Weights of a small transformer language model.
Size: 2 heads of 128, MLP 1024 GELU, vocabulary 8192, 14.2M parameters.
Training: a variant of SOAP for these matrices, 4097 steps.
Each number is 500 + 50 x the weight over its row's rms, rounded and kept within 0 to 999. Layers, rows and columns count from 0. Numbers have three digits each. The size before them is the row's rms in percent of the matrix's.

# layer 5 attention key, 256x256, rms 0.12, rows 233-255, columns 192-255
126:474486621556494535542511533437457484528530393558470516562496466462380432501513479492487442530545594418396449565448399426461523493421441499503489513546503527604504646506487489627548438514495495
107:469540419466442469447538581585567493466460466516590563562434589501474583462556549486488487499612625494569464546483574482569532501497438450494486511488563511489510417518406554509475520462438469
121:498496376468509512531489484504554578531374519458566489457418455499433557544469468542544498489505483510482444592429504443504507468484599493470439385542492506489499572534534445433407485579522447
111:410529583561486615477567497528538546587484520471460534610468504491479515507594464494525464419454559498551549547494456553466513511429596481505447576491461475502579596485577418479515452498503553
109:453434488578488462520515547488443369451433508576537490474465454479510504542579484549447491511509433490399451487532447507527500558513557371559549454492479558479518481537447450478597426508567492
106:529516506496515524442480469507502491521566501461536544471599491536519522476460446484515507481470471566505551486436481476529477563540514509422548492416454377462473492472531509488583494545484502
111:529526381487580562451476497541466488520501577543519526540529504514475505467598445425544549528601511488461504456435537386437492561450548438588396494537557525549464511542518544544517511514425475
107:506597526553544455550494410512457545471448445435461476439492499490537530491442554542503480479459485496482479402487426497472474508556564528488490430596554415513545496488525538528536423523577447
113:544470501514457512464478561526447522544455565501468490497500543435578514442564520562484500516489456425529422538488507570480449524459532514433517533552570454528431489539467474469488508582487420
113:489526419484536503453425436435509508549502430442461546537449439505424546476562466490547415525521505461476460533580498529456493497453447528485553483448558549475454577454523466532542451487471484
111:494540520584474467402533496550495453408554484480558552610469564447437472475403413467521548502449481471565464513563471482640526534459545447568469466472501565444437545426512521352558536504554486
113:557611476512512525461567508470445521416506448519449497570406483429451554413474496550592446467511507548464502484532504486541401415465445469552455644453469447512565384451539499464464498453459496
113:529477551576510544539445461552492570594540524475490476498457369519442508521431513502503517493448491479554479494454503501569442496516473540533602532426465493503450522487461418475529468539490588
106:524523555505539493461548456555492531576522518511406578494469469483409535513514594467487599500564579457511443427445472587465542513478433524517484520513470471536502485584472517357431491461525471
109:607447558558431452472457470404478476436513532542500482457484461396581457380532355532567450513458494519508523529536500505489493517485447519513547469546428536528570525514532543482510425525512447
111:526517516458552500460515535514558494538460468477557504382525565542527532518454613504540531569603438496475571507502485510448517594477444493500438567541507484517389526476520528525528439479488530
114:451505485429525476472518549504470529524398556503496497440495462414505526533458438503493487488501544503531491551511449414464491603468465483482557432506502506461525481412466479566516449480517499
117:447592479490502470486457413475424542513491499446541560470462606514488590505501509524493436441460491463505472486529373547480561485527436588578464431545519576469441499556523502563561380523573519
116:456505538521536523532469493521379465639485516525471522596472609444493430507467479363533468501572526598499435447496467451506478448444420569489511539457527459533616512560588452501529534509554557
113:563531509502492459498487439523508517528446568541538541493497439504496534431448522470504503496449515477462476467401503403551532532526510507605518415481469593525524510563428431532573456461480461
111:496597501614524544406527513530512599579549396508629431493484546520452604459499398523459474494544453486416560528514508466551502504481507475539399564538487591546450506503411459477480473531470479
116:470538444589477491494535568493483551456450429488486514553523413501466494480464486490429500506430546566431565391471448546466594533445505550454531435465477432506504507531590459543545444451509423
111:481525482476482535518526512520486569545461484507528500412519576517412467472455526489515496492577513539399596512458438485514555534472469505442547476499556535473546569495488507404430458516497589
# layer 5 attention query, 256x256, rms 0.122, rows 234-255, columns 192-255
108:493510457486525447484526543467487411542556462587471465524412486468471607480463521486545525514521485484519497531524458423538534468543541460543515526442521466374427549434456504455495527447467502
110:590455572516575500452477501355423548546519384535459512460558432528536447463568494425513452473485493467532467562527599572518557574509454549488511430474470546537450565510548598577512510584450431
116:531523515533470532516473410548495453439494467552485454534374523510520371513470484566538522451529470497432503513429528488545559437470437488513552544490575461492516574476458512462512498497553489
103:567333492478537542480485486466513468575475504463529495483529532498521530559438500506467600502439496490451475547508454476546611548568497510503504507466517460509534532438510453562468535552478468
106:595442424466544528523497476415571415564499432566503542558414527380523604423455532545526475458443439531440457503516561476482610523461507506511470447492534490481554528412529424474484542469506447
108:512473584526585384466536411553370443572424571526524486560410435478548458480563444435478487486555508429514472499524500471523506544499458412416559543431500574552476565593492454537486471572423502
104:491493501441390533441529433498486513484440409500475539429483554492441529444523555512536531480538519543467500591498628515482475557508483490568506458455537554502481469478505488476458513501532585
112:574530436421403476536491624478514450525579529549525443542456489424509493481481489362547484500496378374553511491470513513527342415485470452576521533442497500438459513500572508499597552477513469
112:433626467557442602554518512451490492486502567586429501529462447473511507547560473631531600470474487446507439437442474458503580557457495476565578477457475564474536589465514552575493507519512534
113:525431532421518504489518505550516552605541477483520581408513432478535504406473451526541485510517486483523403454474438508484446437406488550441525445501567490446523472418483401470614437537528640
115:386518540488457439430507466494544547521517620503526501517582520528519545533514496446561603513431399483462467520476493488486521466512515429553491474554583524477472476599410473430517494489573464
116:367508567526552460486552504472511518612515523457590456444484562522522527403511541455529530464460548434446515515489538532497544394551448610505589441512517494402566508455479481396492568584600518
108:416521427514636550402486451427437579590541554488474487508445422469580475526557550438539506495481494471444511520529543377456470478454466546500442528473517474453566509478539405510540435508504556
112:551598504531481529532464517441618484464569464509537544499502410456463516512479432690502485438536465530488466505511492538478479593591461488531533469541521571486534453502454467471549492479552483
107:480474441519465476545498564398565443632444432512489457458533565573566445506498510486522506482519487474572465545478508504410487454520490482455445569514485475460528458490563573609555464477443466
117:542363533478485548494538545514457562578501528503456513397424557567503497489606468496479495452525514483589396512505496526473576534572509492467469441483501472537510501464447610461448483532515550
108:574487378492501441518484429563486484552476545618512501611497431585527482481507507502473376552461583467480434549590520518518520553542593501463419479575525570496483497516524539467484417544573591
110:519493430549561470468456527514388472505467527474537590520478532516447491490482509385550457482435492580505558457542438572534506440595521471520531491544432436502521535461532533510378507481612585
107:462528508535470535552516488504513603500474443450415527564469395554425395594466588574428488524508550555441508491483453470502537575498456530357514475484492455414430499602486502501495519491499487
114:507518494492555502582489431595472488538446538520399446531482530520464620474520466519534424442431451515489452470505412628487501476529559483534442607598512594589466574466466476511552488451555467
116:477482561473523467510580486456517508465470383469499451453572504421508473570438439458445490430490528506466448402502581526374565501422478580548610503423483455516570558480426518435524496514498422
113:531537543536456614433568455479438542520438509476483525510416482569415536554547600442521534437568433530468472539453587483472488513457467557425482482507496516453487499537511500479468479575462531
# layer 5 attention value, 256x256, rms 0.123, rows 128-212, columns 192-255
112:516487419528529483594464505516449445555500586548594468540527480529507458459481514443625478469510529543487435486475668481493421439454457426505592501481579650411588465477469550500523479631461489
100:529477463497527543468470494549414493603531492509530443532552398569453507602488449523439458475476493503515491439520500528586538395507534531464461512652554479553564579527512425512552472510453406
108:528488468486524451547516532486518465491498534536458509563463510504421377540511487465508467504509498471558480499489512537432436531497534396656502447485552548618629458456437504472561486430549488
101:535457361501408511476521482567470514508482478539476480472356552491492480507389499585503495441460515533472494484523488466485478489541595590426431413496547481547685555470510497459516462452429460
104:529646506527423546612537480452536443545558482481395470451508527536532594417552510472451468449507489473513534511497497560533512463550417502461545586557586465467397575516475423404507600535529499
100:486504503492439595360475451504588529554443626485588522527461512464489494491609538482554507456505477505509492492484551380387490422510522408477490473473484478456437442520551454571478448600413533
107:507559457537553490582503431560549460516488500506506391535528532560560466519535414467412432577517446469483523467499450440544550518536471643538471479517501477542533588479460462566506430516468474
109:523507499451463529431575493502491497535536469461550454442613457575440449434493555446465557447492510451422507434540471513439425516598417483525471517500482425450537468530549476531503418568537513
108:438494464529456494477542525564582402525616453443498501522501549494404526513518508431496471461467408451499529523499575497550508359374594558491551547493529453511526483476506473503447477545563636
103:447572507401456579398513507467443518448512529512483500553457488465513329458527519513547493542557532565470509506498488512454479530513427499598473482544546534472587424453508499484556549387448462
103:521418512523409580578525558477450432505449522521500535551553487480477508567422478466444391490445544498553461493494482460554430444480467512572475477498501527517521557490468501564557500609565552
099:491571477514521490502453434497482518597463627568512392499450427532460539547539517514511471521484494485477548497465402481490512439480539546473542560557422559556520522512512503503488510563520612
105:508501533496467459452604523478472481507573500457451428387461592512479560568496547443503436483450451449466456505420499515576522469518492397532475495499547496568482569544398536464518506487476505
103:484498561543457465532474463522599593523517484461600443529399544331466455548482534542544463434439572561472473475453537591497484518493596422615527404437396506529578432569511518465523502527601509
105:518480535582602484554517534516565494541498522491540585428488522473540516519564471578585475523549492512518451553385434429522474556372446512452493529501519511550522515539496513590522501514489583
098:442438599416488595549484533379519513492458396466558434566480485492526579437508472437508533507474498532545523505521424517603456405504528517595481501577506499584456505473438486505496389438535573
107:532536533421536464484526510477556448533551477525539472487543399476508507525474481532559515495476579421536511539448509460569589510440575456421540448583498488567492536520428440496406489548515503
100:560458521490552387494531398542510396480497524455392456554516580521552515511333483563551423459491536447564495461526545476538458469473482600410544474549465425528440533528582561544507436537516570
099:477553451452522346418552573529445486441493519473445540512427404507503522472516540567567481540574456470560520485511400509558404481550517468554504505498555492499427519500492528571499533446502532
102:519502463557496541482429532486441479518491556529505318514464433556486465452473501431513504519490617443480663496467485386572464503529475605530502462525454575589492443484414509483542537471498464
099:522446475506488469562494500454505518512418470508583510584444468548482522503454492572506503520481649465508468557461518563463510485467502494521499532498501491467570485459497515427589434512500433
104:486593431547432503479596439563448539422517532510495473515453556543493558535481435551502512453492485466554478500485418343395475577569498454504542481505409614575468525493419596480544527530503522
096:464473495475516495477550542527470511447508483507522369526539411431487442492582482534437492465485520584566569542550565471572455472492534494537586428527516472523564552507528626574534534490411535
098:516559471408518448541487419479479566405497551475459468495572398501539561536578482524414528519532517544502480525466478531455597388377430461471433475500502415504451492631535554478417492531473506
100:577403481466465496403545460599530546482469504492597459517464432483450465498497449438490546450447506398546532385509567380480451443495536576501543524482484486580515481458559536525525500500489523
099:431448563429511528497444384535436520517468501535453525558482571499511450602521522512530521442540489483498484506573463463567487521496477536513550563517417542467589541608579442455474430440488458
109:524424454454446559559482476481464539548485412438469567536491494536569488500478488492417416533592516547461484572516556475525575469534434583494423578563506432443604501454502466538568525560513493
102:473520562521557519619443529533464492596455607496521441492498526530486389537487489486477613468418490488559430594535448454573444530522511483575511458430509586496483489504475496522519581531584455
101:504552551427504475511501467561592608472514441539552484530433450515517412428502485522588466515425496545512522553490511529464542384531517545465466514484463562527560385543532397415559555428466426
105:556411524491419381429509552459559464485540472510500426574455499555451452510504460417538481513427542479441491513585538548538514445512499648447530429459520513525534453485473407433473518499571432
106:449557541545467452481531633439486488485571483478487548533441521453471530507528496481462503535513415511483594542505544509512549434519516444391468516418423532537443541444472451503414564524504494
104:469462547602453494537525503589536476378497485522481561434502478487436588524574426533522443456507512427495501581511451534507519607414493461540418519499442536475400558504533406540459468465494532
104:480434574499507431432530463566449486490469568490470546515512578483650540482512470559395565587521544540520521511486426419478504502434522489452546477546401503458541500492456422561534636542544505
102:590512490515476449457456453516517536618513462539442572498510435543489504473539518473463563492460450514415470579561377492511606510450478518525449531478490590503465518392573429576495490506405472
100:549546546548502495393425504533535450450539565468498516540492404518431511439617518523504475525499429517593449564438551472479439434472570504426515535473476481364490510484477468442530558507579477
098:507391504539508588493572540512566470503468569444417608466453501510489580558536433515494573507535534454475529575487608483543469524541452554468502465533420420542459519500580509528465426392575506
105:502690585511502544471499494509532525527525564498518460583468514499499482465534520470559485436467512463588539515532441526441420507444563478472421577434477571573464554506456547513424399492462480
099:444523477511443456507506491464438492526541483529570511495511536451528514442603540603514574467558518530548462485470527465555502591531516586521524601511431478500546528433569441594535527606458418
102:557483509476512472499503402466515414502516461433464477468479504498462556435447471459468475532462353458455423480507474405502504564481476492490470507478569519600362455463461474495459544541437527
108:511472531502551451467491530350499491555398440547561581444564469477422555529498549537441505491444605508477524512517515517474579541630536517477459444531473491502475484544555490557429540536563472
098:520504444529478521479530512566408436515508469451542491518537443453456479428562469454471482467525483502519498531511476490477509481497487497482465552485503453454457512475468526526484437463527519
105:529372508572503583497493586463425537483519481503574536502460538471599418456466436493497612521539453493532530658582548472538508614547492449556401494457564444474453487500514525511485534529459530
100:548463615508517535558419543571441406556523535514607592435503581459476501546545564435475418458601554438507561472540475491514522514555478494524502482519493465467451476359555417458507466564458508
101:522478430477548494509499544446538558504511535468513536601472358491530502558590487453534483428476476524536560460523500569485408587427473449507564467460508508457643439519480487430525545572545419
103:498524545378519488595557555464526574538490484506575532576516469531464602511505435544550396526503506485516527508469453469512426470510461554439541474514427446462476463462490402533592469489547439
111:491472582513441435479553478485500499507502494458506519502371488502476500497497507430549480520518535507514509536565467462494468441480492593522430435517487506478404408460529472501543459576565461
096:495553537483485459556492423523450552477530555509488498437484560546486554490475513534497495498453494500459506488551481412564433531566521407578597540452445530513467561437509499528423531518557533
112:524508438623479463447498382421469457535455630538493523518478547480508589465554461592499563456574540483499426489472511506534509521495539573563516437539534466551522552457522416478539469468478461
104:502490510521521430431455426579517498561547452518471532418515493479431512480463479553521412595485526438564516508493488546386555475419453507497376500528477411496525518477418515604590498555500529
095:536468511502432484576493431550518558568527533597439513543488502514417506570559481458549532525519522415506540555586474473474461545503586430494501499529413499480468466471543535513523540523525483
108:418484420521459425444523560543410428486506472437537487517456557494479508548535460460438550415492585477410494562500396470518535514611481523471553543475459452560440562496498537545535534519565544
113:545452509400498530401405453532533528538498450529528551479449440483505476463567536472465537465441434543536478524475588534513511386479477522486523462402494441490485528538499453507568545495353452
100:467477551518501530467438489557556500519458480525563552591483497503603445430586401487559478500520400479563553545505465424439510387571486501522487526438450526492533512550467459457476530460540433
098:579479495472410603526531522578471468456537502511453500515552404484469521435442540485519496528460566449560529526590491562533501503530517585495503490512446446473423439466542491502613539489465568
090:524561486385515558367530484485466447511521464489463497530552440527505595367453538526536480520449445507410536424579472530447489503394460468516447499476496581507587368473542529535545437500431522
098:566477527458556555529480430483587526534501597506485481431496484564494459490502599441591513521592501558511488511573488458447590576454471606473527443574555543569507486570501551425574446577508434
102:528470518516498470519416612488580554448498502580544582477526599499448510549544555441459479446552573461506428501529456394535476527482506569539465499436553565551405553492527534542520512497472521
100:427419510532524429456502480503560501527492557591456499492485549479531473499517566555594496564478464438507525477441467504509485494528535380426457524478471485401464455510511511580489463562497456
101:494400533467513476444556453539544455526486552569500561468502465493486473581602447491450593488454458542509497475601501522439515467412510454522500505485543519514474511498597431494511494511477496
104:542558543500525607455507468556649491534514508529509430503537519504397495468578545499423544487476423601454532395497556505507449449411517512513441531511499428535589533488525542556603597446545513
100:471486574577466545522470575467461560495452481522433425590506538559520524503578502460464463495548503548557457521457518526438451439553521588515495492446491550433467453551447435570471553484487546
108:467539498593517482540416462539611506468577490461464524596662519524469440484492455551564479462530455510465557452520465516475492546486445465454554463474433584543584520559536498503539528546413418
107:383534584445588574465524618450452519454490509444401474452457569514425520385510373503605502462498399491441529548471481458490435497537531569431484464447504456432473574437511426480458583462512560
110:511447511501487430534537446508416462424383445479504351481514444620467509508458553539584476548446564480482551480488444515459450489412458520476634517507510446509480543473488482519446508494526406
112:512357610402519464518542542461531503486556516515472496581544471470515561524547522536525578506401491495596513533517516513529456614572490515513537524509581499545475447541492544452529492488440566
104:507587457523535566553497539510503464522556442510405487612492439568552560466561507424454479511499506438452508506467452513414488438436512503503510505535425529497503490566541502506510484500400536
107:496441549432521519416456539503559477504488470583475488458550457452498548487539521578538523518525506493401516457555513456536423472476576406562548436563545551494510508438538472507467497465542509
101:547505503511430458475583591470452536487568547464535486448464523538512538542455543539465533546449495631441480513521486461540505516545407525386462511486566474472526508528502575507560552491569505
101:485512416467440515498535523572431546454461457548541466518535451496512632526462515350535488392457608583437584488503473426477517551442488469486520470471520433513497560489497469515459549384508570
098:510585439491536439428489503542468549539530492444415418547558510545524561584496532473522471538615521471479493515384537608527494518478476444449476448525577456439503483408473451521612442517488427
103:497500497519517516592545482503505469604464524538480622436438591422491518585533521597459486474548493436490546505551532480503545458514506541555555524470543493470499530503522482428464432573569564
104:469466531502470561527561417528468449522486507517474499548607479457511472385434521632417527500538502532590500529473540571504544450472438505529465527534565418520413489487529389527563451524481523
098:500399509562476500575463476490493569557601492504509462473375515525516556528528458450579609516528496451660484492538548489477567583509489411499461582505505441446527506469478451477436529506535497
095:471531591527512536466499485470433464466466518425542453456444485492595521454501447467464607501429621528505455453503460510494499521569511503594506492487543525444460542475426467343557455455431551
095:510484451457559541506505458460540522516453451469552499535482431481401480506547559476484504585470457468510401502505512493508483478444513481496545469475506538507461495529446569618441588566472407
110:527506436452487468433448407534453531558487477461526526510471566470386505508526436481532490473520509441516456480554525461514432505501574534492444416591522503458479477478457667468493535561496446
101:531530410519460523486455566482497440506419513590486462477527476544538429504512506452469396420458587425524470456541486481550437530509569471496486531470495392476581486514524403505368627513503533
102:523441561464548532541462540447590526594494553571489538485436513491530485559442436453444566468463433436515502599483529528508481428514480506557449498457541449522469534517506454494533491489606508
098:525544546433499546540551405452458527563424498528477576525492552505485479522498436444491540481494571476429472477500590474508420497478420519552520577463559414445508459454477485533464500467459590
105:451436470496494419430427545475489494496535387473500490524454565484479534451510469436509467543596446534478503518463405504437450501458487478611572521437462453494541473476509468526471527476446517
101:553586540451425533510370466521547452618469479539449531536471577505462406499434559481412460498465506474438483563567567488478473389500465451482492549483539517517468379459575483618507599515560544
102:474502504385455496461446521553524533521427492607491509460449459476487601542448481458552472499393473372486484481475430429518490511405479498452405562467490539533614563520481555518425571538448513
091:545491416554549394396481467506603475512487542511473510504474426485558541473493544486500473440509508444551506434491513491490572464468548468488510528533527445626599487476455535514522505482369505
109:455383451648617434480459585555491526489476687523570537506420481431487501536496536496489434488521545500461544537517449479446527438515501440544567432480518543577539584510493480502571464516473474
100:475511486490476477405478433512521551560466492451466504440537535499452609493501521512535465490584477420520516552506492491561375527541509528418571434568414449476506474458445559490542529503456656
# layer 5 attention output (transposed), 256x256, rms 0.094, rows 128-211, columns 192-255
107:520469497498553536436482525409531472590507572532531539591555541475574524556512532462449538525513503605500548559534570441502434416538456465587463450545549538582465544470519524493373586537481569
104:580480466464565527476514540455605482510488403444484489504506528497366605589553518511543460526483495528442525551499511595453438501553449472511433430416471415505452452527484469521469449500512473
109:485509518482482507517589566471361541551430469592433554520486438492456477564508613556489427424543552493555542565463508500454551465516474492543529548581510500570449536457580524508516484554529443
108:410532444540495510451527414485419481498557432569405563571380559403505496547464481437531475590543533526488617503531559588541502462507543482486554564429489458589542470493451501565520454572513385
112:508587474574520426538463537505459561467556352370489467409414496504560461408539553507571509478585512429543457485502418529622346538484486493425577483588477523446501506509551605466473536470497463
098:479478441496464483428574501558451505482526513500533477419479521490519468552595452480477542583383520483539472408555413382434477445489518462471491572430536550550441548498477471474510495526508551
110:484564424583481500451428551384516562400447527481508502484534502485470480453569502462502566513479486524494663478453531421503457556504535489595440489480634492602553436485558534456504470427464484
113:523523495527541541515453388498463516528583515408539520481486501466486509440513555593423517467517398586528472541405553610542363531516477445476574530497476485453600454473525498428462531526581459
108:490573526561519409466531537506442490465465575466524553499545505477511524442540463360480441495565531514513557501539489517527536440459466463521554461425587509509546590568533584568444504449441473
105:442551567520534532454389544545430530450499519520556345471565502532438474572431573472436501568477514554493595473511508555462477499476465528509401528615393431605494450505536503434522448465488496
103:487557558574430570484462434498518456457518517425446636495498410531472483559549517436467535534574517502654568476475482435483545534466427477403593533483485544544508542484539498541470482560522451
104:554523463535484512458473569504468457499508547451529562499496556459408526480386498497575587530515536491539481505443467454503502496586582579456507483421504573456514471372487468447493523553534591
102:441583513497472554528441381418440468517521516522483491477506512436534528528537480618502402457553608500566475517517552400527534461545467451442499436453488502413556465526457534414531478459425481
105:505477518459413506561515493487506459487588483567612416515485482521534439566507564466570593387584532482527500459616526477499531497487506460575500531442477544534476538538369527495504508498434497
105:521524484489511421511488459575455474472533545432522439535506505491491531480490568489564474496468454545479452456507442515523503560464451571507500444536533363543447613478584505468472474492522431
101:370516503542579520427527538460559480443485435469557452515470545636494507547555430401542574486437533516517515460489523480501596454483462532453528517494486561467579652587423510519452486489497464
109:478516429452429547494521434460436483485565531553546472657462531547492586475391535542546541511385450539583499616531530536589546509469480493593633466585457542380429482640521487535528369495479451
103:450497594461493419409513504542470527551512543504501496565482478490551555482509532480455626554505459491524569544476478466499500462431485498453552491445536489516472460545447479536474491400536518
100:470412483391544495468599478581391508405417489516550457481602480574516475493488506531424512570490602537491483507473470491410546415493566555446567455412427537481426509551526491515493572459450540
105:498575505537440526531454500464413538568428531549437426401465587539508461568500500434537500547537550583573478536477513524521572548536441578534516481424517514506524501415468597574435457517464449
103:480474547499488523550478438433470479540520467412498498485466662537442402515466436497502557564485387543544501564537492519546445563550507437498497459512442561554472478454387506473510470476342460
112:556523582520512567439469476544444502448512488554628446443525537491440528607527505571460474387473528588477538600509438489504499456519562551482502478437499464580533458485543480546476486478500598
097:516570509477522507484535448431483516449427496454516485482453549562424508432471562479430574582522503545484554519480547562563541484436420471522497534449526452505483498537548536444544458561527569
098:486599521543569509461439491577544481510556483502553501436501640527523509491475470536420500448459489429387511525469526483444531546514566527488581411558446427512463577527502477463516469533388519
101:565485619465469421500490454577527548438438502487564499503507440518451495612486457531471493525505595508488559375488540441413448417486528495551488511491522436532503462493438445492449465469467505
104:461525376492487490494574501463473528508501467493549603549454587429453466555476440506518509455477481382476507524468597439551445545429486456497513507505566546489562344514437440483468508597483442
112:459479416522538557587545517508560506563470474473519585570492468492511403543535506497524522494526505379429564476436487528531477453463533451438442407499457510424529543488504499529506547506437481
107:530528515597481495496500482454591587500362449588521573490476455559484402473491520505512532452503476546570439511591496415488479416553484399459470458477474491469502499564494534400547500583543513
098:513497543541558443428542451515495554412537459584509513591370563485527567553484546542520445580396499579588484500453503500502525414549512475591425599507495505463500444513564543546560437497514438
105:462554540461470445542466495572529506562465524460614541530571640480502519511534524518474584519436508507555532549617501509440466563561435427556542475467571509543461437576597491547550429421465561
108:450496378462588490556515540441429471496541551467525428497517569532553438503441518486490431491512492397543497545460488462473579478582484424461536415456487467487574543457475462592536436563418554
104:580447374504586477564404563445497465414503521564449417538438510500461537472503463522490490461465537487507458493462423512426543513458443491531584468512542524530452513461514519509480442533513373
104:573418553551537514454454492467449479540491534558513471545510465540499472434558510439451545440548613502417533484502522430558468513379414471451478375547506534427601528534525533551566504428469514
106:545535531503512480435474538535530514535539506470564542450536509508473502407485441546462497425516543516448490518606540440526488521457490358498513581466521421536501509448517441451486486483467478
098:575516492525529328490447582501529454527539403455471476535496522463467532458396474444575511475543551430511465561563457468486465424446523468551500380474525541455428568420513506521574465507430521
101:504426515518450477571485497521498517512518508485558474540405587469561559449479500393554514434469481434470455504497496586481535521553576481444520590444528517545476484480558458521455556474567528
106:464588548517468564469550518527439530413496500574500558523431490530401425577436525460534405525475485469529484586428518450479536496553473483560511458481502553524487515492472529526507388611513517
106:480426516505520467477488499556512469486408478510603479519484436574512505418569474504537523481539476461508457521463491521481544479540481554344537513551478444499615458450506484669528526508516547
104:520547499507531506439443479458614505613561604477615516365431532544471548462518512442486435451464522503483459567547400492473455552464487480566546511479545589551533477452520578510445533638469477
114:454499450537462457564497427464513468446459530472481602574547441483499422511473479578402542455525412522400451538524460522497502566486475454535517430469481459565448478512406476540490580551485483
104:513383545533518528513486499532498506494498501458560459426543523539527454460481515443523547449473565559510430554529560516499454475503484462633589510494490527416474559565527462550477478536541520
105:455426501435524478501577422534547452599500451534462541503497475624511457631554449543546548458431536444463481493523494434527509444445521492514516493510439556461505511436529502546617445474503528
103:520527465588445511532492607567462428572486537483445542481626520559506566510554521391515497577472564449432594497507468522490506495437491385541573489456459497541479506462486503549454536565558496
102:522507492514425522581475485534500468526521472563407466522540452557503546545554535528437540544527511435545540549480583481448552582359527454537531479501483489542569514432394475495501514530426490
106:537511518417480484432468556473525478425542541446502530516468568425512610421510497460453478433409619486557466563501540541480524434455542557533493485508480565522498401539579431486512449437484427
108:465528523530420562497590526420465524418580470443478552435475501433565420477420465483442583469480504503530496478581515479401521450480524421532608555401550533494539521553512420476471589458528552
097:509524476466545492468544475568569541580490524581598522507594498519524463497535527496543388430552578451556527490478490497557435484549410469470530562460518473570529449529497473518441486475524515
114:449437503532533475468401546433408445545446407576503453486507511492581565490563409512562511507561529495439451589489478503467406577511524584473502471497579490469437464434527430571529450575546469
103:537483502485495549475493464534467535579462516449477561507500396470456536481470581544530449415479523508404475514575438470462404553505609521581397533528489473528466473500473479546532530503453563
097:488549480504457510543408509508514453480473460564531465494467461632477531441526404443532486493494447500541530421552484400483488535413470439443420560466453508512478489473568396553501548484412526
106:427467518518561533417464490466504465540475513449571510563477511465502536451454516483507525371583423447391526503501546538493575454457503485627544504557419422478523527468552469509483484445501572
113:492494527437505516477560483459507496440477418513568468535494579630529527501440492568443590513500477490537540468545554477454556481509592498434385494474566532518472407523576428508542530544472442
101:605418517563419540469495547507498534512620533529522444498538596596432520498564520511482469509404534532541583529463545433465522511429417485483523462462498484558466511452521527541448491479571517
101:576540539468478456498492467542518489408555425409492469507457495582544515410484559505438479540473588512527514491544514574557442379398482475483485551440443514404520520474524452484547559466496446
092:488431559428580520443513555484513504500442515513502477495618485505480446381484558607450558559529531526479576472507529441425498576507519516438464473426463606517583513417402553432532530485495554
101:459564492494405459522504544417541560446441416467426536465457537545486530525517525534566538513440416502487482500484498534542516589581435474526579470584506422489474531437483581488541494589511520
105:461539531458497445430419521599509497454490464526466448457467474487536431587471421493490497443414397425471479551454643522496581466471534507614645429476499453527471499496503484496464509492540446
106:521562452412448538581433349468543508567493528529526460573517468385397522441524505457483456521501526559505439534520478420575437567481477488512421506603467538462403488547452582567557451511479489
102:460487382563478439431537460492498530501547464476543473540476467412495442484497484498460489605525492479474525513576515532485447411510443446518500430453551493567448440456552452522494462455438544
104:564571464587418442448512525520470543440566433507497557486507475487491455502460563490522513570448509493483464476466444520537488548492515474553526417503510454477412483494490571532612465505509503
099:513497550508526554515519592429501554451476526577421434429493514519518528537530522512450569511518556548430458517480569443499597534569494614393526523508472492513435531425457479436486529423559441
106:598506504527465583408581544479510502515562482500503412498491527531437435500535508526506454553516496498502504544386446521525402415524451432470436462406578466568492497538493586486561429547540500
104:483554497504559508528442508487471608623473480514469476494589521584458557469468570490524418532444470509550412439460551532456455414467536560500475500502435592464481540484542517473570495476553562
112:416527524481536478503470420437536497500508469451524609497558495498469567496492469523489515526478505526579470477427407501484515507481445486452581527488592449571495478539542411422488516404499512
110:440475521581551482457419531433511512385543443422581479575414485468533595558518474530386497562543517454556501488457534489474565509420474512551531488490523624547487506578533481510469510417398490
109:580545590624519524435509608613508476458555505525457539554529545526509458492498467469453531410539556478468409546466489580462515549476481566598478461431516496500478492464506536493473558469486517
104:398520468476446491525556452422501505580484520570506477474515469408475552553623523474503524456496474554523492573507583543599477545442509488473453501478484543516450532505538562540466509527463518
106:638542501454551530569545535537598453472471507471552465485440492378592514511471608540555524480483580548497504507443546457605519490538524490459455514523495537449506370436505525478523481493492509
100:500499566528530460446465474500417470457501506501484446478457522505493482598472374392459461431434584499443453441498570499497467524499510476433513530573513425536553555516568467496465563379483513
098:570518522477498503609495584523504521523549463559455450529576467462545633527613497589498470523613537492565529534559617590586468464478498481481471522560490421526499566490484520440585483496549514
103:490449536556553441496479508531479374464337464530543517473557552494451423505479445362490517484516494458516482578444531551420563565556538538498559418459452500553430464560479507585465634602487414
109:458541492485484504415495534397397503490515485502494499499358531528511402391488447562410487549385485532532544635530532430485503606415496424506515391507424568618500479544532471509544434473480540
102:443477509573490512448421509427579428510490502543540554557428432550518533483492473425483453448493428498435506450495467512542481544491504522592520446469482509538581518580536546537498500532541493
096:481507500517548536564500508404494422422511471443448446521638467514514542479570459464514544478545479479543518508497480521478419463552437433503492563504464582520461573576427502439403490583468522
096:449459527418465521517491504554493599458403479599531501460527351549487537526507544555539433511552442536460463512503530484533542406529508534596562439494530506502494592442542495481562502444505455
113:506575489488533504525549408468502484513339475440490535358576488524497518567604510543565585509529462432483461590413459458516556379412529566530503518384545485390478474478538422446461452538428468
110:545513516481517412467383382503489557482556476516481563469466558513511420514498478518534433492451457578592436475473409489488447566564583439479544489630506502444433444521561487556483543469535506
107:508501520508410534509506527514530476473515421519458596446466576538545555450506498425505427512398463487509576479540607402473565522508536468504483538419469548465395457560482462428481555519549466
103:550517550436467520499464574455495522555488531458550477487494531542519437528424392351470557461513543469464507491527569502424523470509489536497490481461500533545414499538576488535451645429424454
106:530478464414524535481566503457513479428531478554530558479557537490466505402502463498550552494571481468534515506489464511499619529411494535437491485387434457512477567473521407466458629464476402
105:537511486513528505475552461514467547541482530518529556456439544481457415507500498517551427520499440541489624591516538479499420454534478460510531545525475508550452548513573531533455506482512430
109:542456543559507550505460589475436537518515564541500481404480527522484543572555486526421511458505598548469488547446471409534501486556557467490541489442558510475627437494527450551538541424517477
093:477535511558452421489465499430347520395454484485451575503552486526495488522473461524549446514458476522439531524462445490478495580443438500524443573470532464540527460596524455521496516535467558
107:480474489481521562574586590463521484455466517398443420438494575460488504505561455475608436518465519557471604515529461523465528519624465551533498518450535576570468515407505535539486470545478474